Part of a small language model's weights: tied embeddings.
Each number is 128 + 24 x the weight over its row's rms, rounded and kept within 0 to 255. Layers, rows and columns count from 0. Numbers have three digits each. The size before them is the row's rms in percent of the matrix's.

# up: layer 5 MLP up, 1600x320, rms 0.104, rows 915-1014, columns 192-255
# down: layer 5 MLP down (transposed), 1600x320, rms 0.0946, rows 915-1014, columns 192-255
up915 093:132171120142140142127172130127128133100150092155159115144122081134177120179118100147075141123180130141147121159150111132136132148141099141154101117119088130154126136110132088124156105115105127
down915 119:147142110175150099117139133155150109085152095117113105126123116124148155163150121115102138129145174135115109140125116135153143129115069097125093130099139129135122139136148135152120112092110173
up916 080:125164095154144147119092129139130123080152085153142142087103166134068121128155127139105145117180175144137085140136154146116139118110114053108115124115137134130103099162133132112116146090107125
down916 098:106156065177105123106113153138131144113158103125124140096112112123122095113165127115095127125166132162147099133123117144147123129132133078085134138136115113131134118113121116129116121118088124
up917 100:108168116148144125138140130128151179115154104185119145155135151159154118106100093114140114079129126153124095103096145129150151125116098114147103147114118134124162118154113159136095108126135090
down917 098:118139139124106142123145144150145120125125140135101091187112143100128129105119095123133106089130127141105142111119138106134160155110116123157128128159134105131118133104112175097120121122146120
up918 095:142156111161130129131124103082113135122141135124152161140145153099167148117126125095129147137152108143131116115094138143111143141112177144113077141128177109126133139149123145134158139118129093
down918 089:105128110163144114197118170130186125167147135129128115155140194132137149119118103126131154108155144137089151153113116110127062105153131129131154120138109093121119160088097149114163081172152148
up919 102:080186114114138135079106154161139146064111153097171123095141144149113098108142079154131144155140154125145133139133128146088135161134133103111116088144122141121114079096158090149122176148123127
down919 103:110187126125112162082118182161139139143095155122183154105165144114094124148157085144123159132118134139140098139117147157134111106120117095152129140118155155115099109116157148161128147127149100
up920 091:154116114126101113140130121155184174131129106139171102124111124171167110119151157138145145103175111152140090146125109149154142120150129084145117124067127109144144126140174146155102170120106147
down920 083:125099149129117127139067083113134164149159101120072127112156086117136111150114153127132099175144120142106145150119127101134103110105097096113125145153131122091102121133112139131142095113123135
up921 104:153158130111138132138116097180138133117157123174126135124100122183133071136133139102100132083122117118171118182117122138139139142125131133144133087136143124070160108140150154149094151117147147
down921 100:102144128133149125117160134114129125105137138120136142126081127115095163080150125143142162121138097134104126135134163133136118126157141093120095149132137159107166127138116107127144143127104163
up922 111:131125132191130132147152109137187152108178071107128099104153153113145119151120184115134102119144140133117072158144141159144119130141142119104109174141116096130103111123173077139147123118125124
down922 118:154147134143140160187130098186140113061120117098116103103152138136134110118137128133130125149150157152128157110123097142144132117123121065134139133124178098151118145094130119143119151148078136
up923 095:169167132147136177159120117140153122111151114131141161094127089131112145071126117098134163147119121149146130098118105156136118118090077126128133133148146103119147097141126107128102122150106153
down923 096:113114122106123121102126123128118148156121103109158114156125161136164132132126166120141091148167122099083115137117141117114092181165118173086155110122132140099065157098106116129161176139160135
up924 096:126145103114093150090124147130145150116122162126083084125141138111130104168122154150118140098110127209160129104167151111104136107150125097157149114106080115115116157120104168163140139125083093
down924 097:157096138185142143145185098156107117112131105130161157130142134143122123113115092129120127173126120085127139192116123146167143147117098147148088123179163134146142099148100088086142136083130137
up925 091:161135152125098115137152137154123116135131099148130119142217086136160081114109174121101154137149122128180124123155143106098113116155125101127096168086106144138139124132117127112163141133118130
down925 086:107114143137142151138130136108155125180132135107164134101104131152102147098139150148136098114147142161108102110131140112091098143124112146123129110164162127149125116145121153119121142126169160
up926 092:127113103137096115105131128114133092118134150097114109146121108091127120103137138155160144118131118100135105101138090124142157134171111127134105142196108142098127119151145172158143147103128119
down926 079:107123094129131108129115130132154134122142153151165124145124133169104132127129146139149117151096153131103149144144110134133124131141109118169134111112093140130152136109127117104124105117158151
up927 105:141114126086130152146127112145135155083127127126123121136146188156160140160142156123131120131122150146106111162149160119143138163127107109151117140111161139176062084086138149156158143090129066
down927 099:180122149147137153144172123162083138103130108118175157125118138115151172092133137142066155136146175158111109123128155071113077148157122146119126107134136152102133142167134145140155153127099134
up928 100:109142122130129095118108102115125127090147131150097111119145128135096115101102135154096120117147117183144151117089115128113105154103120114082130147103075162092137139094169117171116113134126137
down928 097:149100148096105138193152154136127082190141125126118112176129148149128131099107141094096121114105099147131112099127141134169129155109108126151108147116171109116138102101110120125096101137113124
up929 107:188165134141209078125151145140137133127133149121100131151099133125112101094136160122118159113116101132145108132151137123157153111131130131108107114126112077096133122120126104127127097119074142
down929 105:144150157147110109099091129081147090105102133170123132131145139122129103112103182151100138135163152142130148096084120160078131133098136129131114144163144142147143162153112111115140104096111082
up930 097:134147126147134141117125088124134153114154109117169133110115113124100081109104162170115133120155142154142081108129106184152147131154129146131113113139090137122133130124159099144112177123102111
down930 091:162134169113107180117140088088137136113159148146152115119106125140103128120100155146137126120138129146161097161119137105097172102162104119125142137126153173113137152112164126146128112116104143
up931 104:087137107125134142115118162147154148153168135133099118105121185149138122068126139106112140118109140138135098134133123141157110121160093109159122105157147126150130135137110110116157132110140158
down931 125:155135126139133112140097115117150135141086146161091157126157123157149130158141135090105099127091150143152114136106130161124135109142165168130152149158118092157103113150103107123101145117137149
up932 100:096142140159137165133148166131120138091141154146123142147124121158180101124155126092070139107148161147123078116111107119114123125090111120184117117149130113135116100101118127150111124110117109
down932 129:108148148094154162117163153114101131082141111151137112116146080156110102128165121128100121170123125134129112141122154114137124125074121125131131121108103147168135141132133132135092080113081114
up933 109:094129130172137090108155150141119157109133132129160149122102108129075112100145158125117117097163123134128133083147116152130134167157165165122132087097150100140136124151136102122106095136116101
down933 114:127142092097115169110105159150140123136149159111139105148125095124078145147076138119141106139114113097104159132111110126146155129137118117119163113111116101142138113177116115111146135127145134
up934 102:119166121140144131123131109138156145142110116123147162109144110138127113110133117092139089129175164181150110177134113129149152170088149100139066174075147115135140160162148135128121065141137116
down934 090:113140140077107138138166121193147100157127140121176107157131140155120141082132149158138112138136137158136102101091092165142126139120139124156145118116150163117159159134192135163142106085109109
up935 087:122149132129164148146155101131116122111133100122145096147140135131138126113185064115143120113146139153108089165119090112165157109138103107138104175131162135106112128135109136147114086143107121
down935 087:134109139136080138151083123099143150131140111120137160124140108164112128124085149156090146169101143096131141150121151104116106116127106132147165145118110123103107149131120164138134126106095109
up936 099:117156131141156159120127131120150156132120080099150130129119115112135160143150123102122139138145105132154101108135109165136137113126126142153136126089106099129085112172098090152137150142070135
down936 098:095141132116105112153138100164150127110122116147159192179122156115114136122143125087139125182128145075132154083186109146140092133109143130144116115128132155128142120171120130125079130124121128
up937 103:160116132114176098164101136135129141091168132157114133110132144156116157133164134105150138128143155175133145096093183096124154123131151098149131154116163101092123122130135192110113134167074078
down937 100:103097159166152107091165185093111142150158137094099180110138137123159138086119177147129112141160112083136090083111122128134141082094127157133133106115105105132101153125093119091120146123157133
up938 108:111131132147117089109150141146126131115118146129103085111134165135134106159167107096148144099121134189150145112105091131151141134144136119132108166122100166070116129107122165133095093137122118
down938 103:143124137143124140158157112155164164132133112078149160129120099082128150135091142115171146140147123151156170147115181074120089152131113123129155142140141164110166123158113126117115105125118160
up939 089:162153108120134142110058134142164125119121132170133117173134108126147106119129145167144126064152103125137139092144136162126102119114136133116157127104130087070116130114100152102109121130139122
down939 086:133129107111114152148133103159090143108119135062131141100125144111106123170146129135126136162093132153087145144104134110145136137114115140154137093085172156088132148110111114123122147159087118
up940 099:160146141119160130099139144151123163072137112144158111101150156208066108092139143132108135128122145168129107127135108148130126131123090094119113120124143111132132118123153130148128103147119114
down940 101:120113119123099104160102093121134148113133124138130072128146102176122100132137121187144089079095102093141151140129113136124115141073125151133116134103148155118098138122121132188077120156171132
up941 097:113141126125102100126139154134152145128142076158121156124104156114113120147129146096147123115130148113146130139117137129119127110113124112117107155160150137093127123117162088115100143108143122
down941 095:086137164096122080133112137141125150150115134126090126164165135091127152076158100122166119122172128148150122089135124116129093102096122179117156100116118132162142123107124148153133134128086085
up942 104:140141130157140099119144112156116130157138131109164141107118146144147100137167117113098134124168125149157135164135111143157131161137113138110090163145130153141144117160158124106155158101117138
down942 105:138111123138137152128118073099116097127154163112140112116132105138110177113094133139138112131123146145127131116149121143088141129112081107150108161142148133158137090134125139130128145097159091
up943 096:117130081140135128099122151144112119138109137083121096124159093118127111108152106125134129096178113164103098184151130110127143135164119114147119123102151140100088125141123176118089109159100137
down943 098:096115162079118134099135141110115164110177134128147195129117141138116142119116085134138174150124139108137151164101100082144124120135124152122103128137097134164132106111167097122147138095167146
up944 102:123097135125113123113108114138125143126133093127093109080154157143117113149097111124178114049131154178125105095117139128161176122123153126139146149145127105117122108128101122140112118144104108
down944 099:097121125150142128126116071151129140145140099138128151128110083135126157152146141123112141119127070155147142128161100166158129125131177136138130108149115126132095128088049120099157104114126132
up945 107:148147144155132138119093136120135086091159120139156106121175166139172105159119155141084103073122179154136142159126125140127121156118135115135139112107132112088143120115172131140143108098138109
down945 120:143110119115164094161105169130131105152096115141137120138151115138146093067152116134148105114105154123103150078112115161141154079106119132083133131120150087091153091140143137168047078157122145
up946 104:103118102175104117140142146112125127115111148123114111056156142108114139129121107158133116131155124153097132108139107148139179116135152118127127130119164122089106115114160093109162122128106103
down946 105:174081067149112119170184115094108157134161110116128125149142100148124114102157105159112113144142085138150097138123142086118150149107102178139109085113132129131138143104106129129165120112124097
up947 108:139134109097167138149128136119131124132124151148154131108112114132181096128153107149110063083149154121149168122153114141145161171154092121112140123118134116137155146130124148160096115102110121
down947 109:139128135074144152153113097157116117133111086103064136115133107117172145164108087114147158121174156160178158113088127111117175174140163158134118140144095093108100105075119115148125162136130130
up948 102:122106119146155108135129155127142124102148096125177107146143130113119156126141102113112147157146121150134128095082130169161120164162125081137136128102162141138111131126119117115137120129138128
down948 103:158150162150108160088122124124116127155118115139105123127164098098120097128104128095103121109138128187154141115114108125049176130138139135166095115138115127103121145101082121134149123188135123
up949 109:139158113129146105098116134120141110094146152116186118147133134149143140140179095125129086097094150169153129112105134136100115161135130084164124124091113137079134141111140145135110094137113136
down949 106:174135166129165171105123116065130087126105150108121142136133174090152128114124137119139159108168130080133183187096101108128125156128124075158114168103114138157116146123129110160156111124079131
up950 102:126137083131128145121098142112115138100134066157164123102137093148137134108127074122136119116131132151166111090098081165147155115132154112070137132067148114086160147134113137122096108134125096
down950 104:139126088116144159151114146162116121096156113131128074119120102068112141132118106132139136116100101163126112140124116091133144122162149129161114133141137100133115113158152143094111118161106109
up951 095:125116085107136144080129136142157151138190129163122128150098105158128114139098108121111141108129144123154100125097107154125139123140125090121118128142116087080178161132165142140140112135143138
down951 094:130131094097148116158154135096107108115116111153160129151130128138090109110129113183161137173147138126133111137130130121132103130127104133150094113144123190129147129174152100152130184135153166
up952 092:166130092157136119155139156143135147112127157137104103089153154131141133160162125113112121100162102122139166165140145121168123103109086119101170127119097085118102113178099108103120099130126073
down952 090:076151134078151117130066110097127129160133125146114135138130141144146146108097096115168120112113152096126175105086117161120138168135134110181084123162119130129128132151110123160116143138147173
up953 100:150146125146140139110099156131124117123112136144156100135097100199112083142090109095118117139127147108111151130142128179168116162138120141130131104143130087147121126137113136131162124094166126
down953 094:163110083117101129086114095091125117101132139147139115138114098113117103087142121158142092126090162137125153129158149169128147109135113104123156156115103149133157154142164174156087133110081158
up954 107:135121147131098147130136111152138112135152110112136143136134129137095148115147163107145092129130181123134113158086162173132145153119141082096137133155113152100157118133156122134118148108135128
down954 111:093119147131150105114124120093115102169153150147136107145112110100140115104103125158113141145186145158161162075132117126163157119173099120147149146141128151159113116156133122145128157108094102
up955 108:165107150114153183165118143172165169099181153138144138131133130135152109136134154133091120124100122121152129127182135128105137134132115102158151136110148076120143133151104139134118099136110105
down955 107:049141110144086098092129125172113141140135106157099103103129135058153123145141129101140112160091153137133135134107161107148156136149108080113178153178114144157124129129133118112144141150158149
up956 094:178113134131130137118117150110158114127144117117139143144143171110128116117147110127147153100125160182127113105123166119143194144190100129150153134138113071148083116135171122106129073147100117
down956 083:101134129083129121136131062135125137153161146137125140125159091130162153100125151134142080196106063068130121113174103125156119137138147094125098123112120135104146123140142088112125144113121162
up957 108:142151114135094089098135128120099139126156149197138136093124087133114107073123160099107088125116123136190151140117119166137135154120152090108136117152156062111132121159129117143124119118141122
down957 098:118142096123138088120043134125147132135152126166103106154134097117162174131113130104171137200121173096108155152100166145162121133101147108120129120117087107123088148125157128117103080112132119
up958 100:132154123118175130106059164180142123109126112086122100111135099132157156131130096129144119074147151145119116146118167173127144108125103097116128127130126121118131099095131123177089141124099126
down958 098:111099151113137120157142140131137097145158115141122134115115129090118120107100137140091132125096144143077103086187107129116104158146122118145148138069127177122091123110102141141105085132136118
up959 101:108140102168132096094122179134130112103130095127133147089108129113128107144108116111137132129181157131134124121105103159157138101124136134121095136116130130121140141135155135140129141151116137
down959 096:124143136129144098136145155153124156166119136123132142092150149147129165153130135131142141167119118178154114159139087125098102148118128130162132149140104108090140130140110099109146127110160106
up960 095:114123134152129130108095121148165099104172141148083140118133141144110108110113122135086068129101138121144168107166145099136154164093075114159191180126134127128142075154088127126158108145123117
down960 085:135100140086132100148152143149139163116141098148108154195131096089089167121106153150140134129126137155129112080081163125130104150168185144099091122119131141109156141137136150098091158123162152
up961 097:122139101152134100110148099133149152078126113128180139161207129136085126100129104136138107098108129138101102137114139136132133123153086133096131121113130140102137143132179125131147118129093138
down961 089:170142111091100127130092160138112141142140133144109117118127137089163133128126127092131128144153113132149167115115126116127140142129166102123145147117117146137138119131119091096156158113100091
up962 093:141141147135141102144114144154141156111122068156084126095127129125127158132191130119181102148106131134151139124140098125136153148099151116104082102105110110150115111131148138126106143115131106
down962 084:139119134123134136163140082123112118145129097105136131135134096130093155135132147152118130134120127135153162163160114132105089098122101127149155111116189143099131150096123074096156146138111112
up963 107:101117121152132144133106133118108127104166088102116150090113149114146100133149121168087122123174137144121119126148161130121144167164133107129116100133150069133111117112106099146161105080119148
down963 106:158130123099089089104102146132135119135100113138100130124164130156093140128158076145149083132177132128192073123117127116101123123140134095092160135144113116133141093140139110189133151129105148
up964 100:116133119145131121144140178127122142137096104130158140114150129126128123103147105125089112123173131122135057152108140142135114167114145147126055130123139119094144133110100130075111132113125138
down964 107:098121137132137133104114137131121159149129140094155166143118121073132152132131132120129164134155096120150166174156116127121070129084116116166147108134126121117099127095099138188141179151085122
up965 108:121132095152109114102115161146182133083123121089135107110144108137101161119162148113145113115099111115137107164181099134103135127103151118135124152141127134152091138124102186152090131147121093
down965 108:160139120146111121144152128118160124142139075109107141123170139146131105118153150166127100102100073112106120109104131107126134137080117103114112122115168120154091147137168109138095102114122100
up966 099:135193159154127117099110110147138101133144148155107080139147149121111105114150100166097133118143140121159129151096114128173159118110122087177126088122138121097106130114131148106154163111107143
down966 093:122101139086173140146139137100156128138157106123083102128166133122091147114098157136152154132116135135141142169128095088164119103115128090122108160055168098165104112091152166146118090153106138
up967 102:167154115159156145155124125133149134110147110155093117107093146129176064137114143137085144115127132128139152114135118143124160165137092105126097100127082093146115113131149149127090150121126109
down967 096:125105129125104113108131116172145119139102173106161126154096100131153166109146159150128129166160145156159163143096144118129099144151151170146162129134117147122123142139113135134102149110114100
up968 100:102112117106126157136091131117124124117141073174190119099112159137156099120187173107111100127132154136143116094140143142174103145148115103133151138164136122124137092086086103150122088142102140
down968 093:123143106115120126152137103112122117118162122131090157083105151153107090114099126143133155145106136155080151122100171139121107134145129110167071105069119109120124155138133162116152118108113125
up969 104:149109087150150144114129187140152154122149114145136129108138137145142108120125148121110135086129117105136087171150173101115153146115132137107146127120133072095148134133162103109158151117105102
down969 107:139106107125092159119144111161160180171184163112121153106138122134124115124085119086138126102110138141116106136160140136152144104123128150148148136162135125116116164162125153102109143134142146
up970 103:124132122134157110101117138131150133112143125162129120086079132155101152145120115136116079100145164133128110076140115175144132118113108107061142113135112145145134094128133167172084115124074168
down970 114:167119138097137161106123158155150163142154136150164142132159140186139140135120151114142158144122119111094135147106135161168140126127119141136117115127124132119134090130140118154119162122136156
up971 106:128156067162131102130146102143138094104158113112153139120114095160111150136109091121146150163148127150123116158098131145150125109174100080156123132118158175136143140156140171148115147119173103
down971 103:152141103093112161108153101171117130075120149157145119129135140147109103112144146114092161131118147131145107184092137107139166142118093132141131138147118095086122110145098096174117186121178119
up972 091:124148124140135100141116130136152141097123092151154116104120148092127119155105140119138121157132150150130138107134190190125104151105116149097076135118086078089094149101115099145112116142130114
down972 086:099127122101119098132140120134170084162105136109161121162094144136128141116129138156098146138129125129120183135139108119116141092085114136128156115139110113114113143104104126107137105101134166
up973 103:132126104168120157097153150134161128122143126155106108109121140108136079085121121123120157114170109159123127151151125113119163169136104133120107121177106087158107174118127106130117099121111153
down973 104:099139162113114122116143108078134130126115123108096131106103107146147106118095161116146104129143118124107135147111111110132151154119098123152109097106087115180116107097134087089155093065114115
up974 097:140148125138125135133119124132083141139154129091148130110132151104134169115135125158125168114151144142144098163125116143147130179108121132140090148160145116183142104138129125107144124159086143
down974 091:091153148147112131110108085148149123123123149109119182175159114109130159124095144147108153115100146130145149180140123133139133089138149106149155132153127141120109125092125126147134106135140136
up975 086:151129127136129127144102147125145148123157085108115110131131092088144112130078162152110165140129157170146113105177121150117093131159082107117139121128120093076125126157129109126167122086123116
down975 086:089124113148112121144118120086118151151098194121116173148123122177104150110153088114150092081130100099121126136106131117108168162120170120127106146135127164185122100113118129123115131149122164
up976 095:169142115158179120120102161113153130116116120118123119141116174158160128115123115110154107126141099154154098097145114122087120108130127131143163114135153096108131141108131143117169145108111107
down976 097:133156124106113089113143100107079104143124130126109151160104097176107120112122125174081108088129161164167145103143148160131117148144109105140122145165133125137139113103103095087119149144160127
up977 104:110108130114167143083132137182132163081130134162119163118185098120087152088109097122139131118156136112143143107114150145107128105132075090123129093096171094157148109149131130111103120157130111
down977 099:120105123136159127125126110108148113124100181105100156104144096147160170081108121158122169155175106112076117132104166120098106104161114186154135082132134115152112114141074132142148149106108127
up978 098:108094097149146099142156141156123087108177103082152138127141139124097163103108132149124074097157151129112130141139148148140124116118145100125133134144120165117127090108101122143181118165109096
down978 120:142119128119137091137152119138123107128122135100112140116091090105107134084151144135120115095115138169129112103116175137141143129113117101125117159178132140074171138108155157118099125139107122
up979 094:145116131175142125126092130162129121154125094146124103148119106120131193157140126119105119122096204148126105118126123130212173161125102148118110114134151151121100100125131166124092139117137161
down979 087:154088147152127143110150143109116073133156150129127126124110167170122124143130104149144130134095133132117121143151106134157107096129130158151150116103107119124159085177143113098099167167123113
up980 104:122153082153146122110133112129135118088128109108134131085149147147137073138099142137132144096161156121137124117126124174099163147100141099121156127125142131139072102134181104101110125102095144
down980 099:148101131087137089142151126123101138110128169123126128157108155119139095132139168132127141071138157152139148148099138129115107182138117096138136154113137141132127122076088060143166143122143118
up981 095:159152143137092109120115127110158129127184122110094166087153129126104146142139119132135166144152108110149085098100079135161163143163152097095120135108147128128125099092127092158136140101133106
down981 091:117141120153124176159122102116113113109147141161175120139098123127100107150084106117162100160130133077093095141149124096139115181162102085132098105075133163154114104085132139122166123137122168
up982 109:124147113171122083110154096110140128161134124149124127107156150123146143114099086125116130094175122120166098128127121121175152179104138112119116122110141130156124126111125129146145110111115102
down982 111:165132114098135120134150115135144156128117137157095118137143127125172124159081112109141164122122101100182143091125065162135166118139110146103125164177095101103117145101147176133155120174081148
up983 102:147118109151141166151149138120160174107168107113102071112135139164143146127097138167118106120117146169127112105119125132115184141145131120102109133136139121069107124126173155139136120142126157
down983 106:123177120192114135149088104146102121127143126163115130091152097158159110136100107104114169110097147155154112132093121102156121122092099156122141099103093126128192125108116128144146164160124127
up984 098:130119116143165081100140142131130137145125155109119105118095116183135138133134179147142121062132179150136118129150151140097146138137148106154148120103148120095093087110116133128124075132122124
down984 093:118138120099132165161134120114143135098152129106169120100116164091097136158101131116107131125140148113106118146108135106155142129139133135100115165156137198117152136147136132144150142096133143
up985 100:117152112116128123059120149171130155114154131122142124091112144151150094129114110117151139102111138144125111106068099153165115130144101141099129134114110114111117135117114148123144108156111100
down985 118:142101132175165128098075139106156104150131138111123109112140116127167059143099114116092150130095084114126141128171113142141132121112113115092134127146125097157130121133113094138101123114164100
up986 101:166101148176120154125145135153143145100152106162174154135165119138134138112122058101131145143161126091135061154119113132139149131113124137080118113141149129085105125104128078099127171124141101
down986 103:135175136084106111102125147139147112143138130149049133134094143130127115145134176156134102158146092206125133096141097132149137140148090113126127118125113149116150148097139155180119116098110143
up987 108:111151105157152111142094117133132161097155149128127178114130121140098159147157133117124099130132155175115123109111129167106099139128145106089152117068144145115118096112114108153178122101128150
down987 107:128160137121173143133104158124115143045099088128172169143121132131127148090146100156089163141108134133120126169093096106182086129117119145195145089093110133144150172096106151167175120147106108
up988 102:119129125161138082105134147142164177117136163149086153105141115126118078097116137147173116119111145147139114127160133176120113122111106097142138077162174117104164104108139133162129144126122112
down988 099:099132147083098147132108144125102137148132101122151127082107141146128134125126135088130112130124139117122131152094160103118152076121121083133103147123129141151174118109107119105045132113152108
up989 073:118180079170133156112085142136184131089160154144133156121106143166181092130164142115142123070144124154146155107122124113163148145126111064160126141105140109112120125144084106153134111120104138
down989 098:165152082171126141114099126127148161116166131133128108090109112129174110125177119102092110079122122185152126129115129107155154115123095080124131129114138111126117107132088123152137109116106118
up990 098:143100120137154135158130153136149136118119110107102107141135139152137149148136137118104139118131109144133123138160067147162147102126114085156179144120142115112132089098120137147165114130159123
down990 093:130160128178098121116131096110091122132131151140134093126174100205127151178154137094107076121138102113129129099137148099177106122152109152120108145138071131089122128147126179130115141159103107
up991 106:134137082124170083138104182109136142112130155149109158071111121158149126124120184114119096090136112121171074136112105157098093158092121095132100091142170132131065130121146124096091141110099117
down991 110:154119104129145110177138137076123115101097123107172144099168134155123090091149154109102130114067180137094161148119109118132131109079113086162118124094118105129147111071137111125149087140138114
up992 109:120188104159195123100153140131128139110151131137118123086115119141150137173147108163136138075121158112160091135155089163162145143166084110121143130128115114086111114110134151149101124122143147
down992 117:177126094152124131129119107139117104107150127137123095131122125127149167178119142129156119168124122088145136114139114127121123114125162146114154147147102124128127121131163130126093135161169159
up993 112:147125110144127150129127160149130114105154122107173116110124143138157153140153123137137115127113134151148094128126092162154163169140083133102121123147149130124131092109175164128115117103123118
down993 109:119143111134143099133131085157120128111128159131121111130119176107144137121133105136110115123127143123115127096127126127172116104095097121108131173104111127114182112108152159116108116130120096
up994 093:112113147126118154098154124148137105123123147176116119146165164119103135138140082120133130105111151140153051096148137119166122146109152165127125166088153115121144097144115119169088104113140134
down994 091:157151108132104087140107142129136160146150107112164131131112120137131117143137094124141131154094115154089191111143113122138147095113146129125106126123095143103124149054169132146108134129132110
up995 099:111181113175128112181135164162158136122164087117117119098120151160114125123159122161122124079134126120122048118152093178128114160105114129078147138126120129179110107141141096147140106122091124
down995 099:159142120120138101131137057124122156139149138125094087149138121143138175124098123140088127150147115149158146145109124096121128116164112114125213132103132139165161116163153152176104108171130134
up996 101:126145103123143081135148165142120098076113069124161135104112133122136145095145133107128113091161146129108132108123143166126109105142100090095102137123154123136153131114132150150121128126137126
down996 099:113089114092119116127112143157111150139136122158163110101170099120064140152162130166073156143134101110135140121115084150118137122149132078166128099122107180120088118134135116156190126097134143
up997 105:178160120156138156127133126139195123097138103120144119089094104168116170127115109128096145112117120149152085163134118126153176114103112128139140119136136122140092170109109130175140132100094122
down997 101:134129129111116110140147084119140134106111159218110123162174141133154172113165146101124104087116121129105134120122120098104088127112123118101173176155112155106157109134138147155120057094138134
up998 099:145144136140134132149118135116114120101190142109156170115093114157092100141116133140127145154127121109112080150143127139104144112135090124113126094129124087135177126132148116119115171158083123
down998 094:103125132116142099128147117146190113090122100104128178145139141095145146070146101127114196091121079112109186139138153112115115124129171123150153116114132100147130145118147110110144101099069137
up999 100:155129120157146072107112161123168096132141109125111131109149137111094096133140130096110110123133130120111090126149128137149116115137127108099090091114152110122094126134122143125108096130155085
down999 098:114129097085119138172161099184118138152152132172141153162124089140107098132144118082130152185104102117144110116093127146135096178087150149104137130095110137171129104173098138127156124141164139
up1000 107:159163084109158169133126125158121142059118109143162109142143134124109086152159158095124122121165163157146111121101127131094146103146177124138153130103099146154130096131098135152123076141121157
down1000 106:134122117098139163112099150121154176174091149136112114166131125123150135123116095114147103156131118138081125119128154101102149094099131153173150058110161153138119134165143100131158141117130138
up1001 098:089142116140126124098110157130139155096136137094128159063165167164127131118157114133135135116139176111197108130115111146134133109100160122101136117159125130161125107153150170140137122144139131
down1001 091:127088121148092102156136109134097121141137159124158104140144105100139112129151125123109138129094090127110157140137130114123139119194120143133160107145148104103169146141112143161141098134140126
up1002 110:119113103155162144153111159162186147100119133130148090114118115139124087146131085115116086119093167159113122109155156125116127132085114140093104150128101148134147131107098156173155090164100126
down1002 108:129099120115132098104107140140158107120103133122132146132105103110095106105127131149080097163101155110106131110111133120135139149110130150130155142160135147168151124105134119158126110176109146
up1003 108:132127105139113141138080124144117163118170146159114068122098086136171116122099147155101138135108094134102116124129109152140127151121123106143118145125108112149093106115117138121097142131083164
down1003 104:091141116154116159098124126092108154092121155130121175107164080108164114143139125132110067144153082145152086104132130094138107101100148110156177081178115100160133101113122129123111107112122137
up1004 103:100152099160093120117131125137150116083140107141127122139107128139112141110128105159144165125194138149157109122179131213115137119176125118076121165102109128137115112075103180145059137130124111
down1004 101:126142106118118125110135110123142141135139135129112119158091092108090129128118151126134131107151155126140146102119135144140111117136120128154118148118115145148134080100130185116124135112103129
up1005 112:165106115159116154160109158119137099106136116103185118051173152150156149153127126122106138123113150154139165098137117141164163116118145113142126104111133127121130090080134149178151090124130119
down1005 109:178120132103125139151137128137115086115141104106147121152134141171135118127123092114122114131129112160172122096110103103132163066098153133141120128086186191120134154090089145113150141153115148
up1006 095:150153133124140102076116133146140100166151149128129122096113150205157119150122149138114141101106146122117135120133149168117138141142147108141119135130096094090129092103136158153143132155173107
down1006 092:120097134134178148162137086129150125153164138109124110114115158144108108095114152135144123135113172159141144124101104119131086154138098121141161182143121134151107165106143116130112107131139164
up1007 091:191155121110173152176145156157166141128123127145093125117164146185104085103124111149137110075141119129142051105118114160134166113122110105075109121124173122065155152136144118130102143132118070
down1007 087:123121132147107127125118121142114144165102116138149141123129145131164128133126167108130141127123127125120128135118133116133153134130104145145114129122119132168133105176155099146140175127147128
up1008 089:139124124157137138112125140114129137098108111113160140149133051157143078120108094101127117110117112131127111147162119105113121100115125145122113137129125133105167133119090174119129106098071158
down1008 087:146155164119129149172126069130096147159160113179098193099095159143125136151150116160130166152138099088143152136114137128152132136098114133088127126102123145143132108109135116151122135122172156
up1009 099:129140136127112112160161109178154109128160160172110090124133076143148120120119093120149082134135101142142149123121116151123134129124127104096106172084109111106149153142124101153124107173117115
down1009 093:159099118155093118107114134133166122120113107128106111164151145179173140114124121120099121127159126159112126103159142140152129111128117144138149185097108159169101091122129188078110121173125119
up1010 090:124099087112147144144123126148125152117129122181135120140129117102119133148112146191117147118167160155134137132117121140127116125118101129106159133129079118119094104142147132117131108169158147
down1010 090:114150142152121101147133150088143123159114129099135136118147149148108126122153121101147078145143126083109112166120105079139133128124168122139087152134182112096184167150131110164183103106120117
up1011 095:114080117139149121133090162147130128110151139102159128106121169125098125148148159124135151107121163156144084150123096093167130143168141111087133112148136111164123123154109138116118116116126086
down1011 092:130128146099100144087134132174139136093105112091115077145125114091133135138112189144134115123128114151079123099143118136100121135121077154157166110121136125115123137092107144143141143130159126
up1012 100:106132127150078092148102158151165112133104112119105143123154097128113139161148128175077097139144138124123152120135090122155144131130146095107116110127122112152135105075128157135151101108109145
down1012 098:164113136146167120149157097106143102096122155183157129115112105115130095105125160101131109096160144117160087116130191100104148130118129130136123126149160148125123158097102112085089120133132098
up1013 111:108114096133133153176114162124167149116126123145189143108134137170162075132134173112136106105150147128151122130125163116102126168102151128109143154104139124117136124120157136141106125090138089
down1013 112:110119114105150100155122125166110153127102121109122122119083109139119134143113105131164156152092104161124150067132152130096166109134153158163114116087129129134110095118120166126161126107162146
up1014 098:122081135128150141104148108100146102095136143076171124119130148095175116109115126123134152112130146145111036137161190127132124141125132127080100148135130133140118134117125070105153109109112140
down1014 090:111155107093120163128100157138081127116085124169119108145088145117151154156150201134136163114137161125066148138087124168092180130113099141158178145141119137120123143137099171142114143094157110